Weights of a small GPT-style language model, trained from scratch on English Wikipedia.
Architecture: rotary positions, tied embeddings.
Each number is 128 + 24 x the weight over the matrix's rms, rounded and kept within 0 to 255. Layers, rows and columns count from 0. Numbers have three digits each.

# up: layer 2 MLP up, 512x128, rms 0.0748, rows 173-189, columns 0-127
# down: layer 2 MLP down (transposed), 512x128, rms 0.0751, rows 173-188, columns 0-127
# gate: layer 2 MLP gate, 512x128, rms 0.075, rows 174-189, columns 0-127
up173:113155136121124116133130175121135142151160140149104146182157133126134083127143138140119139142143101147147114103146135147119122146126133118198127094153158110167122183102129095095163138101136139162134132160130110129129124147154151129103133160140137125119130125135145117145093158147077128113127129113143153156105172141097117113160107125120104136145169103145178129103153109119097106122156
down173:136092091131106114131092140144148120096115116167142095122128144070129149160115134123103157117113124128126103165105124103159139108122087099117127163104088122144145119093089152117124097174161134149137147127102164160155131077127133118152168144104118110098160145114148166088135131097171119143087136121156140138142120131137114167120134143151107082166118154128127142066145151112151148111144
gate174:172109131125111132093098118104092154116156108141127120170110107162111167142162114134123120174125149096140162136122073170094099119109078096132123138167163118130151104142101145109122124119096145155117163102117117099114093127145111136126078195133147123158145156124152129140115172116104152149110143120138113147145114082158187156122126135155123091172133101170174121153119117107123156157158
up174:161124140146136073130098105120156153137159130111123130148105100143142168116116145101108122125144112126127141120073099162100083129131130122141084173118135150169120118148101130132091112123115130122149114141115121111142129134156127118142122161133111130134133130104152132122126116102078133141136119136117130126146091101143169158175109104191107109148108108163140122145129147118156140148150
down174:103121148146146065159145106150164104141114131113132159111138122091156139134090138085156109066164100154123135136103152117160125125166165160117109131105096143136103158124166118137107155139132088114129101172109132141159135146150160103137177089134136118104152107130120127125130102154142104122117129157107142118114129180081071122154122105136117134097128146107080124085138121136132122131112
gate175:155165122129141101104090098120139126082155160109130102120143093123114112155136116119150112157128127162113135146134107123120133105116097103130127123151161041111114130149149150168127150140095151075153135123129145122141163126132125139121148109101153169097111167140172170077124138144180107119136170159183066086113169124123085107114108136093135118165117107133119147075104120108143131101083
up175:147150114128127145135148141173138124147126063085154078083096141154127140111129117116159158090189109099092114100071140102125138132109143102131177121127138127163205153112073153144174152134151119095162102128073132119090127124117114088138127096115096168181118154139105105082107140140147138083135157188144113127143131158139124056139125114115114081147124098132137077145120161097125118091143
down175:143133124134100072149119117167108167094140137111133087097121148147123113147108095134145125140137115155096157136115141139139163135152147123099147156162150104123172118164162143149106118107113117108155135132091122148099104147182157103109142149094106177121108125155148152091080153134176108141106175112121115122089122157113130132141150166079117074191108095100119116091151162079116118142110
gate176:122110139124171122139144140104160152141100134110114126116072118131126142140079128112085083154109157138128109125118109111172105160105137118138101106135121145156140124164101122074153120102148131146131084161107120121121165126130162100140150140142110130114073113119150097124083114119104165140145151138179142128159071136117077105144128104098101118113124136150142129114108093111134135145143
up176:118113113162134133126106134152111128165125113164116148090109142137133130129132120136169164151165113096123164140106132149104145145122138120117166114141105132129122124088158146124133149118116066180130173142161157124147123131118115138150114132116111138101147120132118163142113152109137136134117094140126127111115106156148132150137112150143168110134136130126136109130149126155106105106110
down176:142109166094151110153113152104149162138124149119091120144124128142113119120116111105078051126136163137158113128132115134178120129112110132158095131133143122159151121160126139103163092118136159126142095121148113117115122108143145092121127139131087120151095128115132082116116068142095159120131145128150105124189116100118109126108141100117096117101123145141151119124132136127132147146134
gate177:117113146121143147119142168123120151120155139156156156076124118119114092149174117132113143139125136119096122125116192120119134156146135176144087115132155094135151158139116163106143094101106109104092113161127068187114145105177203095151134107085171139134084112095120110109179123134144159127123121127145107139137116115166115141116106103111123141126147095077133113154088135119088130179129
up177:156123154142122101138096118134117074148127133136151123111167139111102109122121161162124113145109110132144164088115106172127127110124128138098111108124134136075098108163135133121113127153099116099091127140146133095145094129116132156131126147084124146100176140145133158119109102122171134128124135108143109128124118156152182142123131136144141155110113155090119110115115129123117113100121
down177:123132158141136125107137177120129133144164083139164135101121113121126082152179125158108130120112132116107110151109180141104110161151117174136112108132159094132172177138127139087152122099131118103123129177103099176119119106171191121123132122147164142153134125086106133074189139124121149178143138099129101129131113125171141103114099105093106091115137115096132137168096129125112085191135
gate178:148162144134107161084133152110156125140095131127148131117157152151167091128120149100110148094104134124117155140103103120082139146123162074165126157145104115134127115121134127102120121133073104148125148137127131140148082099120110139142129137113113161114130113155130154129175130153132101124165083146113104171154113101146120163175163101111108168146151105167058134143118118158132151097149
up178:122109130129111122141120140120143128133152167105119124117138107146163100091116132158126115145119128113090113134123131106141150153136093113134154127102158144120141141116068124101143087150097081150153152088115145119107148127106132115123105132166130102137121108134121144060154149075114066143158068145122126129118122100152123115149141107086126150149129141110079143141124152130140149101138
down178:136108115098154115128106115105121111125131103125131172140128113104094160140121102133151124114140104165152136144120145142157105069147127150106094119137119098127133143145150128145123166109170185115135114156144116101139141129142128149136162128122146132114122152125137101165114092154111186124087163124150146102129171153136107109136101148149162090124109116131186121097120125131117118161117
gate179:122181166130140101167099142138152149164093119090141120124136139106147128104098089145143114141129162112106134140148126146109119134101147147121094135109173126130153137178131131123142138147155126119135099169104144093098152133130096125133135111127115086150115101148133122175128128123139125108125124154104130138139141175153086125123105114104114094118114162128166117155119103092147126170145
up179:118158150113155085131099114122131131145113143095127140120126130100118171123133071154128134112121127124103112116127141182103118145116133102108132177170174091095139135137120119111156113102124143155143130121104123145087162144114100108126172146113109089160130103141150165157131103153125117068081141109127111156128158152138085141142155149103078105143146128105160097168124120095151097168150
down179:090087085125143111085160133129107130109187153152119166129134159139138116132140127137122165125121097131163121140099144153141104166127112097143164158138095110103112141111127092092125126131145120141141148093108114161093127154073151113110137151159093153147120138107165154087148114129137085128081166104123113167101168107123155142171158137107129133161137088097092128127146131142159094137137
gate180:151131157162125137164165140103093127152177108101111136107162143093086109156171113120124165126115167137115170129171147156140117138088124163151155118117129144142121122116110151116114120126119115122143123128106134111171107133109134132130136141155132098135105123132142114115121124120120134125132140104160121132152155169174122145134124171151137112165141141097158157189163144164178119151165
up180:181129123149131100143134121076111118131138132147145153132148142150062124126133124124142119114102112192132168097141118134115151137111161115119118089123151125121100139134139166193087107171134103140134136150097108108135149126123162140127119112172154116111141092152110152105111134098117137135139107124127120118081121141157097145101127148125161135154101117131138092147122128169127130119149
down180:080127094118134160112140139188118124157149110148100133154144114107149118152120118118124106105128134120142147120143150166165091125133109139162165160109097139153157136140095093093108139110121136141133142138131127116129125125135103111131164141100175104163093163121159101151134118123129100138118154109128093154173153165106149141134130116126109144155139117106151162110172132155139086128127
gate181:109132084084163139103114151167159145144101134178158110147093131126097066112090125150150135156124134125118139178142116175074118133120087118146104174116139113133113144128146089123122154160085100154133127175153157101095094115139120164129105128123110129137135110101136147167100097115171101181164149097085116132146075150115111185117162118121108179100136099126069110091139116141147154141122
up181:123073102142124093097072133124087121142162112129128176135128099193110099079116177128167115115140113163125141122188139109107129117169139165148125209111052110117100124096161178090163110162141158139081166114094186106107111137125125130152090145166095119166128147145180107159170150094184118159166161094115095102115177126096087185109173104141102166150128152113106075094133125141144132091126
down181:157088088145099119128093101095108117139139097079145161102126133159136127120155188177166155109118100141116124119151125097059163124147155133154128154123091094129119152088102142127154098167154133099089172062105125075102087198102155057160125143121111090124146159181170102093176167100161134120149136124103104095140162088096072137138117138146084184131129188099172105157153150097120098111121
gate182:153118108119164115116109145128121143106095127122107124131120095116113087139112122089102117141127139130103139132149143110080104150109137101136120101110134136143105097097102147134114131148149120143086148098120118125088113151098145118139090119154119120132116140125093155129123132124128118157122111125106153152112127080120064104095095162129105096092167122142101087122164123146105082143116
up182:095098136071137152102123144164123103169133175146170132094182127094146153106171123167152102093107111127105105152112096141152120104096106099145141108101142156142147147147177145116127107163066134125159129099135162109110156147104126158145137102161123163029118140169128114113146151104167134143187130137134106165108127170101124104144163187099180145117173116120167139168123121101133124106108
down182:110095122093184112090129159165122103143131131087115119080161114115142112144146107126094083123080143135093092162132122114087128107127136087153117087070141151105100125129112153153113099175110106118112149101117105132092123163086142148152116136146140138068120158171114143087147105140141145172156093136118150151095150099126087093110130178109148130086155085098122103114126124114060091082142
gate183:082138160139150117117122109109088112115166132130145160103147107112134114116091171099127106087137149159121124139160122100167116157136101162125133135146109093147085135127117100148117112129143094135136105101129140124147166151132138152133144114176089138169129135132144109166125114139112149093111128119100151141167126100104154112133124134159081140104117157138095133139139158144144111135132
up183:122123132124136147095131127132115145122092133161119134136106128116148133138114133171128154126084151122141118105121132143109161143114128105126156064130165149103117115129147144141105124139085130102105108137157114133110136119146161119138127079121149150114102156127098131154105175149140177116115171169109106163096152139110106118117134118092137143179111140122149114067103119118102102136081
down183:108147125129137113145127122111093123123168131113139136140163115108108115104128151094135131109150136137113117114148101121163090130131138161141130154144101082157105129129125117148124139120170094155117110098118155127167135150119087137112141146144097137171151132126161101137139108138101113134134105110126154128160127123115177123152126150169077147069123155136112146167139151126153114137140
gate184:131139175147109124124121155125133158093115104141126162132159144097129099132106135142104149124134152114107121117135148141114103115156143132127151146134139177144110136147104134121136151132134122067157080164115134119102155123167136126091187150131132118132158140125113132124111134135154166121101144139129139114111113114165134156131154127155151122184113126126114117128134126137135167170104
up184:141177164173126090091155156095185166112141133168127153114119116129129118147128149120062131092103133122126128171092131124142088138148155127120104121101161135151119108172129141129131122139127102105113123152148138094099189088176111124134175109103143104142126106163156121137098074104108141088135097137097135154118110125155135154146149122121124142131098070135136119107144169141106136155129
down184:128092076104150137139106102152101095153128123082151088135135116132136155110149103157182130135138124139138131089163148179093147123110111154110132138159117116108143136111148139100108093122148109155153137128120126154168107179098133148141098147147101144132137139104127152134137164167146105169140142146160143120147137098087108119113103144123128090118150161106130137138142125125148109080139
gate185:150156143094159168120139119148123090127150133119128121136059139124166081112133108115107160118168138137120112132104147153131126167122103145156123144126076139139170099144095126141138126118133155135131131136152179124099165095168130144114136124126084109140090140081173169114122096115171092156134120135159124097150114123101092112116158143106136131128150138111095143153134174107104109107134
up185:123123125091158167107143140140119132099174162114138136091082120118101116142113150122100164102131165112115113107103071158140098133131123125111140126120104128122151144124120102172106127135131140115170149174125136097132094116102098118115133148145112091122141120123113159117131086133135160144146121116148097123136120145094177159104127108115146110135135128131167156115124130098160103145097
down185:103059107116128095135127124093110158159103139149131127128184153137130153138107149126162096138111139134117134108152114140137125100120111124123150116154142125096114150170175133108114111148122106146133121106127095133130149179129158141161145138149146156110175117162086119150130163110098159094135141098099101149109146119128146111116129095148111158113117140154159131089131147149118149139124
gate186:127120115145112111092145116112152137142079138190155162155185131144111113148130097139113134127096130130130158133096138132149121134116162120121103092175126158149138167126148132144140111136121162139102148162105102133097144140118099173105121117116125141100101134115116132125130151165097149129157124126091151146129138112138088139188152122124149109134098143152163120072138141121120143140117
up186:148067127133153127151150122110126133140147158141122159151154136104148118124115131119130123102101126115126154126115167146137104151119136121115125128149127135116126168123121130147134130119117133106119133133117102133117155123117159179119151127115129104114121116124121106115115131142136146127115120121095132143105134135112082133165127160128131156147146138136182129091123130131140134131154
down186:134119157108117144154080120156091135119160125089095127086085108103123147111127140134162148144150120128102089134146106115118114117121092119119153153125105099127134081125109132138117130115169116113154126120175160133161130117137126081170129147161112130159153133159139139125121101108166117128094124120142117100092151130140150109096099132132109121165148119128099135176130125151129136121101
gate187:098126155165109146075125110117111163148111105155095146094126154134144124156154106128130170167091175101166131141162138178129131118105157149183140106126087106163136127096098150143119141088111105106145132158150147149172111122119094138161129115090152152150148127157102120110092128130156132127128150097138134128124125150101158106161121087100127128113137085103141107160048082088123139144140
up187:132124112143113153117166124152149142130106171081102169109124149103129118131102101088176133127082176171131117151124078116123138128115167170200121101118110136098083116181139172131130130124145168142141130159141091124111132055118164104143109166165131095152118206109123112109108098117123129102157129179097148134156136132056104129143119107120143144114110073174123139136095108083115108122149
down187:160123086135115101161123119127171141126103130115189116145152118104135102112105114152137096125133089112148072142122113121136132133165117147092103147123077171104101128125145159077129116163092178095156143165125107134146162114116151121131131189156113080117153126116144121124128097127101163145120155201118141115116130104123121119101091178153113097161098109090108164114143126154109113149126
gate188:111176151102103128155096113149147142124117161155127116132108114146130118133117123120123152091185103088175123124138142157121100148129149163163136148069117122124074088159114105122124183121095089136101140129123076107130128122147125156118147128122127107130140105119112108110102135156096135127136150121148109157074132126156147133151138139143122146126113104150117147115130115093123132072132
up188:104122140116157134139129166134176138129106168135142154146153159090130109162136113162107128114078122149103109129164079116168114165080097154102068118152119139167111090136143141111134141117100085106111116126101138116088146087116162093149150154135160134122157118109135104092135124116127141141143133103067109103132090087124137152128153169107125119091149101118080140149106114090124135139078
down188:108155141099132122135093161141150147136158182125118120114129142123142128139129112155130130111162122096132137124136109133131108176129138182111113130139108167119103081190121117140147129091064086083077122131155130096134108064112146125118116115143176094110117076063080132070115177141102159174095134132143154080099134125130135141110118181127117126113123073111093158115108119114142134101092
gate189:136169141146144103162108089130111107120135131130122143144152149116087151143095072156131153144107159181100132117111108152108114113128113124096085146110144151141152133161178103130096093127114118139114144123122129093136112141108081114117096103101160101103138098141134146120146134152163105161133091157139114144096110162145106145100157173107114136146138115108098098122123115114177104141178
up189:104156147135174136139142133137131144112133151156107142132143163148133091155115131099145097137113128120121122104167121146167101106148112074167124141146145191123127153139127170129094113124162145125142095155104117131132093138123120077124078108175174114141083124106135123124119124141109145159127097128126141155129149162155125147106139163122168154141112132154107120137105116105144124106104